Part of a small language model's weights: biases, a variant of SOAP for these matrices.
Each number is 50 + 15 x the weight over its row's rms, rounded and kept within 0 to 99. Layers, rows and columns count from 0. The size before them is the row's rms in percent of the matrix's.

# layer 9 attention query, 64x64, rms 0.172, rows 0-63, columns 0-63
078:52 70 55 50 39 34 11 57 53 65 73 40 68 85 63 47 50 53 53 73 70 37 78 26 41 36 50 36 54 58 47 44 75 53 34 71 61 42 62 37 54 48 59 73 51 55 57 48 45 73 54 66 47 56 65 62 58 44 75 92 49 44 49 43
097:52 64 29 53 79 58 40 60 19 54 42 26 67 53 62 46 43 61 62 56 65 48 45 39 51 31 73 38 46 38 34 58 32 64 35 45 55 32 37 80 27 62 57 66 52 63 55 46 06 25 63 38 33 57 68 66 53 45 57 42 28 63 69 50
114:40 58 52 48 57 57 55 52 23 53 54 41 65 55 75 57 28 70 65 70 51 77 50 44 67 21 55 47 33 27 50 33 54 41 44 37 67 50 42 80 17 75 53 50 55 65 43 60 27 49 66 31 29 48 22 70 70 55 54 26 54 45 60 36
106:58 24 50 27 39 37 32 16 42 67 34 50 50 67 25 77 48 42 37 21 35 37 50 52 48 62 54 64 45 73 65 63 61 30 51 64 29 49 60 20 56 39 55 39 55 36 17 41 52 72 45 58 74 48 53 62 60 52 49 56 71 58 56 71
073:42 71 63 64 53 27 28 53 40 66 73 53 69 50 67 42 45 36 37 67 67 57 65 35 54 45 30 60 60 60 54 34 61 44 72 59 76 40 39 12 71 43 43 58 60 54 56 71 32 74 51 48 69 46 57 56 63 52 78 85 62 39 65 42
065:55 77 60 45 48 44 25 48 52 66 39 40 72 57 58 54 54 59 40 45 48 49 62 46 76 31 45 55 48 61 68 50 81 76 69 43 66 26 48 68 77 46 69 72 09 68 55 47 36 63 37 21 50 49 45 49 68 69 63 68 39 34 59 46
105:32 48 54 51 46 51 63 27 61 38 47 86 66 58 64 70 35 29 28 24 32 62 46 69 61 62 19 49 65 70 65 71 46 56 40 29 42 52 40 48 78 53 50 40 41 57 28 57 57 56 43 44 43 63 35 55 63 78 28 37 74 49 32 56
107:33 63 60 52 45 47 71 39 73 30 42 87 67 57 50 62 61 32 17 54 23 52 72 61 50 47 30 44 60 60 79 60 54 62 42 27 53 48 40 48 84 39 65 46 36 62 30 42 67 55 54 34 64 74 43 46 53 51 30 24 56 47 40 49
123:69 53 44 46 85 60 42 59 25 62 67 36 42 49 55 48 34 49 38 38 58 17 52 55 06 41 53 66 37 51 42 40 58 31 48 62 47 58 68 70 65 90 34 52 59 43 50 59 59 23 43 49 48 68 35 68 48 72 35 62 49 71 44 46
114:52 63 32 75 51 37 35 46 33 35 61 72 57 41 44 56 55 48 71 61 38 78 72 73 58 14 49 47 24 38 55 64 26 71 48 56 58 40 71 47 64 46 65 34 25 65 56 57 50 30 45 40 86 40 38 37 36 48 42 48 59 29 55 66
108:52 27 82 35 41 21 71 37 56 46 46 71 56 71 27 51 48 43 68 54 36 73 37 32 36 77 42 35 69 56 51 42 44 41 69 57 36 49 66 51 47 72 53 46 58 64 37 50 52 50 44 67 48 63 35 63 92 22 42 36 50 48 24 55
117:17 23 42 37 54 62 55 45 61 51 99 45 43 49 49 55 30 57 44 45 40 58 36 60 56 56 51 36 63 62 42 42 36 66 19 59 12 58 44 54 75 41 46 40 40 54 35 40 71 56 61 75 19 32 63 67 59 52 61 44 60 40 39 52
117:73 59 43 62 73 64 80 41 52 65 59 55 72 59 58 62 27 56 48 47 60 46 40 50 53 24 77 69 68 73 19 24 40 48 58 43 53 50 42 36 46 88 49 46 48 57 55 54 59 41 17 45 66 65 41 23 57 62 57 40 65 73 56 57
117:47 50 60 71 57 64 49 55 83 53 49 51 22 22 41 60 87 58 23 72 41 44 46 49 61 38 57 59 42 47 53 23 64 49 59 66 43 71 26 46 39 59 29 61 60 56 42 32 56 81 20 73 59 55 50 41 55 44 46 65 64 75 55 42
113:46 38 56 62 41 65 40 58 61 35 53 32 37 57 50 50 61 34 88 34 69 53 45 43 44 69 65 53 52 35 51 79 17 37 32 43 49 79 53 45 38 39 36 74 81 78 59 29 49 70 37 62 37 64 53 62 33 71 53 33 50 65 61 58
126:71 34 54 61 72 59 47 43 59 70 40 60 39 50 44 34 28 38 43 55 22 58 50 68 78 45 49 25 48 54 61 55 46 20 58 63 45 40 45 90 48 43 66 54 65 45 62 71 53 39 40 34 44 45 18 57 52 47 78 24 71 32 34 63
125:36 44 45 30 66 53 49 36 53 58 19 54 84 45 53 67 79 75 48 30 47 45 40 58 62 43 70 43 47 73 63 75 35 59 68 68 55 47 49 52 77 39 35 73 74 68 37 65 38 49 52 19 70 58 60 30 47 41 41 31 65 43 55 52
124:55 37 50 51 54 47 42 36 46 44 24 55 40 32 52 43 50 47 52 65 68 44 08 17 54 40 35 69 71 39 64 63 41 70 37 65 30 94 46 57 28 59 57 27 43 57 64 51 46 57 46 36 68 38 37 50 35 62 59 45 50 55 73 19
125:53 89 45 52 60 61 43 36 44 43 42 43 44 31 62 23 48 57 72 49 66 63 51 44 66 56 41 56 59 54 25 06 44 74 55 62 46 46 55 58 71 53 66 49 50 74 37 50 30 43 41 56 35 32 51 53 28 59 89 65 68 76 49 54
115:79 46 38 64 52 35 41 22 70 47 44 53 55 66 30 50 38 62 44 54 34 48 34 56 31 51 61 35 61 65 35 38 21 37 28 38 52 44 56 28 69 55 71 27 80 63 49 33 68 48 33 67 53 70 47 54 41 80 80 31 60 51 48 43
110:35 61 78 53 33 36 53 51 58 75 26 38 60 60 56 84 64 51 63 36 50 50 47 75 37 43 38 43 59 46 46 53 20 75 34 50 73 60 55 30 61 32 55 49 57 64 43 79 42 30 67 45 76 46 41 57 61 49 22 23 54 67 32 45
118:44 51 58 56 56 29 71 45 51 56 59 52 29 54 59 35 62 45 46 37 48 41 70 72 51 22 76 50 32 73 56 46 44 60 68 63 51 49 63 59 63 71 34 65 54 73 69 43 51 43 48 83 30 74 80 88 46 38 54 69 60 78 57 53
120:51 44 77 39 60 44 27 33 36 40 41 76 52 74 69 82 54 53 33 77 39 39 69 45 33 49 33 47 42 53 24 30 38 55 25 30 60 26 58 79 44 67 39 54 63 52 39 55 46 57 54 47 52 72 53 86 45 49 46 50 47 33 53 31
116:48 51 29 30 50 45 50 46 74 66 52 69 59 44 46 64 26 70 35 43 47 46 72 62 70 49 56 62 65 61 63 54 49 43 28 47 77 62 49 51 39 55 85 58 87 53 31 37 45 68 60 10 67 37 50 70 72 62 51 70 58 49 52 40
110:43 38 43 74 55 46 63 48 16 48 65 59 64 64 46 37 55 38 24 17 50 33 37 83 55 56 29 45 58 56 54 38 63 48 42 49 53 74 38 57 53 79 45 32 44 70 43 09 35 67 78 54 47 73 46 40 55 64 55 53 42 57 63 66
115:71 36 56 50 09 34 68 27 56 54 49 35 47 51 44 63 69 20 55 39 66 68 33 73 73 66 23 54 42 58 59 30 81 60 57 48 49 48 33 42 54 50 51 72 61 58 36 69 43 59 35 59 46 25 34 33 59 65 52 71 64 36 38 50
115:42 34 19 49 41 71 39 24 49 38 62 57 20 52 50 60 66 51 38 59 65 41 43 42 55 62 38 45 67 31 25 64 55 54 53 53 64 41 79 61 55 82 48 49 73 52 40 63 79 38 37 42 39 23 71 48 56 78 52 73 36 57 62 67
117:33 21 60 63 37 55 51 33 53 52 39 70 57 55 59 65 51 57 34 24 65 64 57 41 35 29 47 68 20 55 67 73 59 71 46 40 53 40 39 35 53 40 72 62 50 37 36 62 80 54 78 56 32 35 69 45 69 41 24 20 47 47 62 36
111:52 29 63 64 57 44 54 41 60 53 46 46 55 65 50 39 56 56 72 50 86 61 56 67 55 79 37 38 53 37 58 24 30 71 63 18 28 57 38 48 43 55 42 75 55 36 52 56 58 64 28 49 73 49 57 28 61 74 63 04 45 48 52 42
096:56 41 64 44 47 42 66 58 37 87 38 58 76 47 52 80 36 55 55 40 69 51 46 46 40 53 58 66 48 52 53 43 42 77 30 54 78 47 66 30 95 55 32 51 58 31 46 45 32 41 66 34 47 76 33 75 57 60 68 55 63 44 35 37
135:70 63 42 30 60 46 26 57 62 61 61 42 40 26 39 43 46 36 74 39 47 53 57 58 37 32 43 34 84 62 50 34 72 35 70 65 68 37 18 75 40 44 33 55 50 46 68 48 66 18 54 69 49 27 54 47 43 40 74 59 66 37 44 40
123:58 42 75 50 68 34 26 76 19 62 49 40 83 62 56 54 43 41 40 40 67 65 37 47 48 08 57 53 37 54 38 59 72 53 74 48 57 32 41 59 30 59 66 60 70 55 36 32 35 47 48 29 25 32 57 61 49 48 31 34 55 48 62 40
062:64 54 39 36 51 74 66 56 42 73 48 54 56 31 53 32 55 26 69 35 56 37 66 42 54 26 85 47 52 52 23 62 32 53 38 25 46 38 71 38 55 42 45 11 52 54 36 51 34 58 79 64 44 43 67 49 41 55 23 47 58 48 36 25
094:40 56 34 44 59 37 46 53 20 61 58 24 47 45 39 21 41 66 77 66 53 37 78 28 38 39 44 34 15 27 58 36 53 48 58 49 33 45 55 64 39 41 61 67 56 51 43 47 29 18 80 36 36 54 50 56 41 34 70 58 50 55 60 25
080:47 54 40 49 58 79 50 50 35 40 44 31 34 41 31 34 51 61 67 40 65 56 44 30 53 66 56 38 26 34 60 33 56 56 68 66 38 60 43 93 39 82 45 53 59 71 54 33 39 52 51 26 08 43 65 44 35 29 64 34 50 52 45 49
080:56 16 64 29 36 48 45 39 52 57 47 41 49 59 54 44 08 33 17 19 60 53 52 66 39 58 54 73 68 65 67 62 64 31 51 31 32 61 53 35 42 52 41 52 48 45 10 34 35 71 34 48 52 54 34 65 45 58 59 37 58 49 54 69
065:67 36 63 47 53 53 55 62 31 40 25 57 63 47 66 25 45 48 26 64 50 55 48 60 79 04 54 55 67 56 49 36 53 29 65 25 66 78 11 54 26 49 41 29 50 41 54 64 53 41 53 39 62 57 47 43 58 46 82 58 49 50 45 50
096:45 48 40 38 61 36 44 36 36 62 54 24 57 27 44 46 14 47 28 46 55 60 45 52 93 36 59 45 53 44 45 60 76 51 54 33 57 23 21 73 33 58 49 81 62 56 34 68 47 45 58 23 52 52 75 41 65 49 33 46 40 37 44 60
081:31 65 67 73 47 44 47 35 60 48 55 84 59 51 70 76 27 29 30 23 18 65 49 62 57 47 20 48 55 72 45 46 32 56 57 43 72 29 41 67 62 38 31 24 35 56 50 67 34 54 47 58 57 62 39 46 37 47 30 34 54 53 46 59
087:32 63 59 57 31 33 43 29 57 45 09 72 41 39 44 67 60 45 39 56 09 47 58 58 54 43 42 43 47 70 40 24 40 41 51 47 54 51 34 43 65 34 50 53 31 65 14 87 23 55 29 45 44 64 51 42 38 51 43 52 47 45 46 67
092:61 52 52 30 69 59 57 64 57 66 48 49 35 54 45 45 29 58 33 38 50 26 62 69 23 41 69 65 33 51 46 47 23 34 52 58 36 45 61 38 98 82 59 35 43 52 50 64 69 21 58 34 43 82 37 47 38 46 44 61 38 60 42 54
083:61 77 46 37 53 47 55 54 64 35 70 64 53 54 46 54 41 36 63 44 50 52 57 99 64 17 68 62 64 54 47 54 45 45 53 43 62 43 65 27 68 66 52 43 29 64 47 64 39 15 33 44 63 64 18 66 27 64 42 42 54 28 52 61
091:50 50 73 55 37 35 57 44 69 41 59 45 34 55 59 60 53 59 72 67 49 58 28 58 28 58 67 36 77 55 42 36 52 54 62 60 61 37 67 45 49 76 71 61 58 63 33 88 65 21 25 74 53 75 48 50 41 54 75 59 72 73 55 49
088:38 40 62 67 57 60 74 66 68 56 60 39 58 54 50 45 33 47 26 49 52 36 75 42 74 44 77 44 29 44 60 41 34 73 24 47 35 58 56 64 63 45 44 24 51 77 34 34 55 70 64 61 17 29 49 74 52 47 81 40 45 48 43 38
102:52 46 30 73 38 52 35 46 41 41 68 54 27 60 48 58 67 67 79 50 42 25 24 40 31 33 69 45 49 69 15 40 35 35 32 56 46 59 44 11 47 70 51 57 61 37 52 35 50 45 37 57 66 54 55 36 50 42 36 46 88 69 53 55
090:39 72 59 69 47 43 48 57 62 57 75 27 27 35 22 37 62 40 55 49 47 43 41 45 39 55 34 35 37 60 36 26 51 64 49 36 52 74 07 53 56 51 40 76 46 53 57 31 47 33 23 86 54 55 46 36 43 43 39 51 69 77 58 41
082:57 37 57 53 51 59 50 55 62 28 48 55 18 58 41 39 47 22 55 46 45 39 38 54 43 36 46 48 30 59 36 44 39 11 49 62 33 69 43 49 34 40 22 47 64 63 54 25 53 64 18 84 64 51 37 72 46 87 42 54 59 67 64 61
090:36 39 59 47 38 31 59 51 45 54 64 34 51 73 20 33 28 60 54 36 28 41 39 56 60 47 65 27 47 73 46 81 50 30 29 69 28 37 50 34 53 38 69 91 51 47 65 54 47 30 60 64 44 64 47 75 66 47 32 42 51 51 29 44
087:46 41 25 36 46 49 30 24 47 72 05 47 53 40 24 41 71 64 39 38 40 53 48 67 39 54 69 32 27 76 58 63 31 53 64 57 42 60 63 44 81 36 33 37 74 61 58 66 45 57 52 43 77 48 61 36 36 57 50 62 49 43 62 41
077:66 47 50 69 39 53 37 43 43 64 14 60 52 61 57 55 71 52 46 52 50 40 27 31 64 45 40 72 73 41 51 87 36 67 54 69 34 82 58 74 43 59 48 41 13 78 60 38 31 54 43 31 61 46 41 50 42 51 55 65 32 61 58 45
097:27 77 54 53 64 60 57 53 53 16 46 42 33 49 67 21 53 59 40 45 79 50 47 52 72 57 55 45 72 58 44 28 50 76 55 57 32 27 49 41 40 48 68 57 55 65 31 49 65 34 50 73 27 48 87 48 37 37 60 58 77 71 55 44
088:58 43 37 65 78 50 72 30 45 58 34 74 67 74 58 65 40 61 27 47 40 64 74 48 49 26 42 41 44 54 26 29 21 54 30 41 65 44 65 61 59 58 54 43 51 85 33 47 57 53 51 24 44 65 41 39 69 53 52 33 46 62 38 80
077:60 44 49 45 55 48 36 69 85 48 49 30 39 43 33 60 39 56 74 49 62 17 55 41 29 50 44 44 92 51 36 47 32 58 48 45 57 61 34 52 57 29 42 64 36 56 87 47 52 40 55 19 36 50 67 50 59 42 83 23 47 54 42 56
086:49 30 51 49 42 40 55 23 32 65 68 51 50 23 47 43 39 43 52 38 35 46 47 68 72 37 60 70 34 70 51 51 36 57 44 32 50 39 61 70 61 60 39 78 44 67 35 19 43 35 56 50 05 69 47 72 55 26 49 59 55 55 20 42
089:53 62 64 46 40 44 41 60 36 34 47 44 42 80 34 28 25 39 22 72 57 43 67 34 42 54 58 63 43 32 36 57 59 43 29 36 44 64 56 61 22 52 38 52 57 57 69 12 42 53 54 62 44 43 70 81 26 54 50 53 35 32 73 25
084:40 61 60 37 39 45 60 45 76 51 49 72 57 25 67 60 25 78 41 59 51 43 42 80 73 25 31 61 68 75 32 44 62 49 55 40 68 44 47 50 47 62 71 79 61 47 12 61 80 66 33 46 56 47 51 60 57 61 49 50 59 64 50 37
084:40 40 46 64 65 50 56 56 31 39 48 38 48 56 39 22 55 56 27 42 45 36 19 63 49 64 37 27 65 71 63 33 61 40 56 43 40 80 27 37 39 67 43 28 35 78 78 35 43 63 60 69 68 69 32 45 34 81 53 50 56 57 56 44
104:53 30 65 59 37 52 67 40 75 65 49 42 42 59 48 69 92 35 49 61 54 69 48 69 69 63 50 63 17 62 61 23 75 37 57 69 37 63 53 36 64 62 51 60 61 64 46 59 54 69 49 61 40 19 48 41 76 55 48 72 67 48 48 69
075:34 33 60 51 44 68 49 33 56 19 33 55 60 74 46 61 42 64 32 47 43 39 19 45 62 76 43 61 74 36 21 62 24 40 25 46 47 67 51 31 57 39 48 36 52 56 47 41 64 58 76 46 67 41 36 48 73 82 44 71 30 49 52 53
090:79 62 53 69 62 64 58 53 24 50 42 29 44 70 57 42 54 64 62 60 75 28 56 25 54 50 71 49 47 44 37 60 88 72 64 33 62 32 55 51 56 59 52 88 62 42 57 69 44 28 62 57 39 35 73 54 39 65 45 64 59 66 59 67
089:41 47 83 44 76 38 56 43 65 56 60 39 64 59 64 34 57 57 57 45 63 66 53 61 33 40 23 42 65 27 53 46 25 52 60 52 31 42 47 66 46 64 38 84 26 34 44 55 57 51 46 70 59 36 70 38 30 35 52 30 04 52 48 47
086:46 48 48 24 53 29 66 52 68 50 65 42 71 47 57 59 32 39 56 47 51 77 39 27 49 49 51 53 66 60 54 75 62 25 17 46 63 57 38 29 77 32 47 45 56 52 36 42 57 16 67 60 62 56 34 88 58 46 33 71 50 44 26 47
078:60 34 37 30 51 32 57 35 64 43 54 43 52 44 46 52 58 30 45 45 41 42 52 67 13 39 63 34 61 46 32 46 50 42 39 36 64 22 16 55 49 35 39 51 38 36 57 23 67 34 81 73 48 39 64 45 48 24 53 51 31 14 35 63
092:73 47 81 61 43 32 61 87 51 55 49 56 68 80 57 59 34 33 27 43 57 60 64 35 85 18 62 54 23 42 52 55 44 66 62 49 49 51 38 61 46 35 48 45 56 65 45 32 72 58 51 46 47 47 50 56 72 40 60 34 31 31 78 48